config.yaml
d_mlp: 704
qk_norm: false
tie_embeddings: true
parallel_block: false
init_std_up: 0.0245
init_std_down: 0.00398
grad_clip: 1.0
schedule: "wsd"
decay_shape: "linear"
final_lr_fraction: 0.05
seq_len: 256
doc_mask: true
dataset: "wikipedia_en"
Each number is 128 + 32 x the weight over the matrix's rms, rounded and kept within 0 to 255. Layers, rows and columns count from 0. Numbers have three digits each.

# gate: layer 6 MLP gate, 704x256, rms 0.086, rows 700-703, columns 64-95
# up: layer 6 MLP up, 704x256, rms 0.0882, rows 700-703, columns 64-95
# down: layer 6 MLP down (transposed), 704x256, rms 0.0833, rows 700-703, columns 64-95
gate700:093086101112140112189147110064092088157106162148136158144116145111118122119175140140175117103171
up700:160170147115143102097082104150149126147177149135123075159144131165175120162137174129092126072182
down700:160047134174089059125129079160153119062083123111130162077153144091094120058188193132056105156107
gate701:131144100158131174123102172114062149162107063155127106101072159130129132169128141161141114159103
up701:143216099082110162137135149144154127128168120147162151183060108084178165200080136123134112147170
down701:178119135131128145094181140143132125081126180116125135158132071121148098109089167067103162116141
gate702:147137076164178084110127149054118172113119099166169126131148141176157163138187101141142224102091
up702:108148090162161178148165142151125123127118102143155151137131150158149145108112072126083127098097
down702:116126120114139076053146101153165160150201163154118112110104139109120127196085122156133103153078
gate703:162105187100099178079098163120128130172165169109135152093191206124145117174125148136129126116175
up703:112125104124138108200140130088185116120126130124139081162078117123106122083116122126141103085100
down703:128118156113132185096129155116092162154190109117116136094168193095160109149086135137105092142129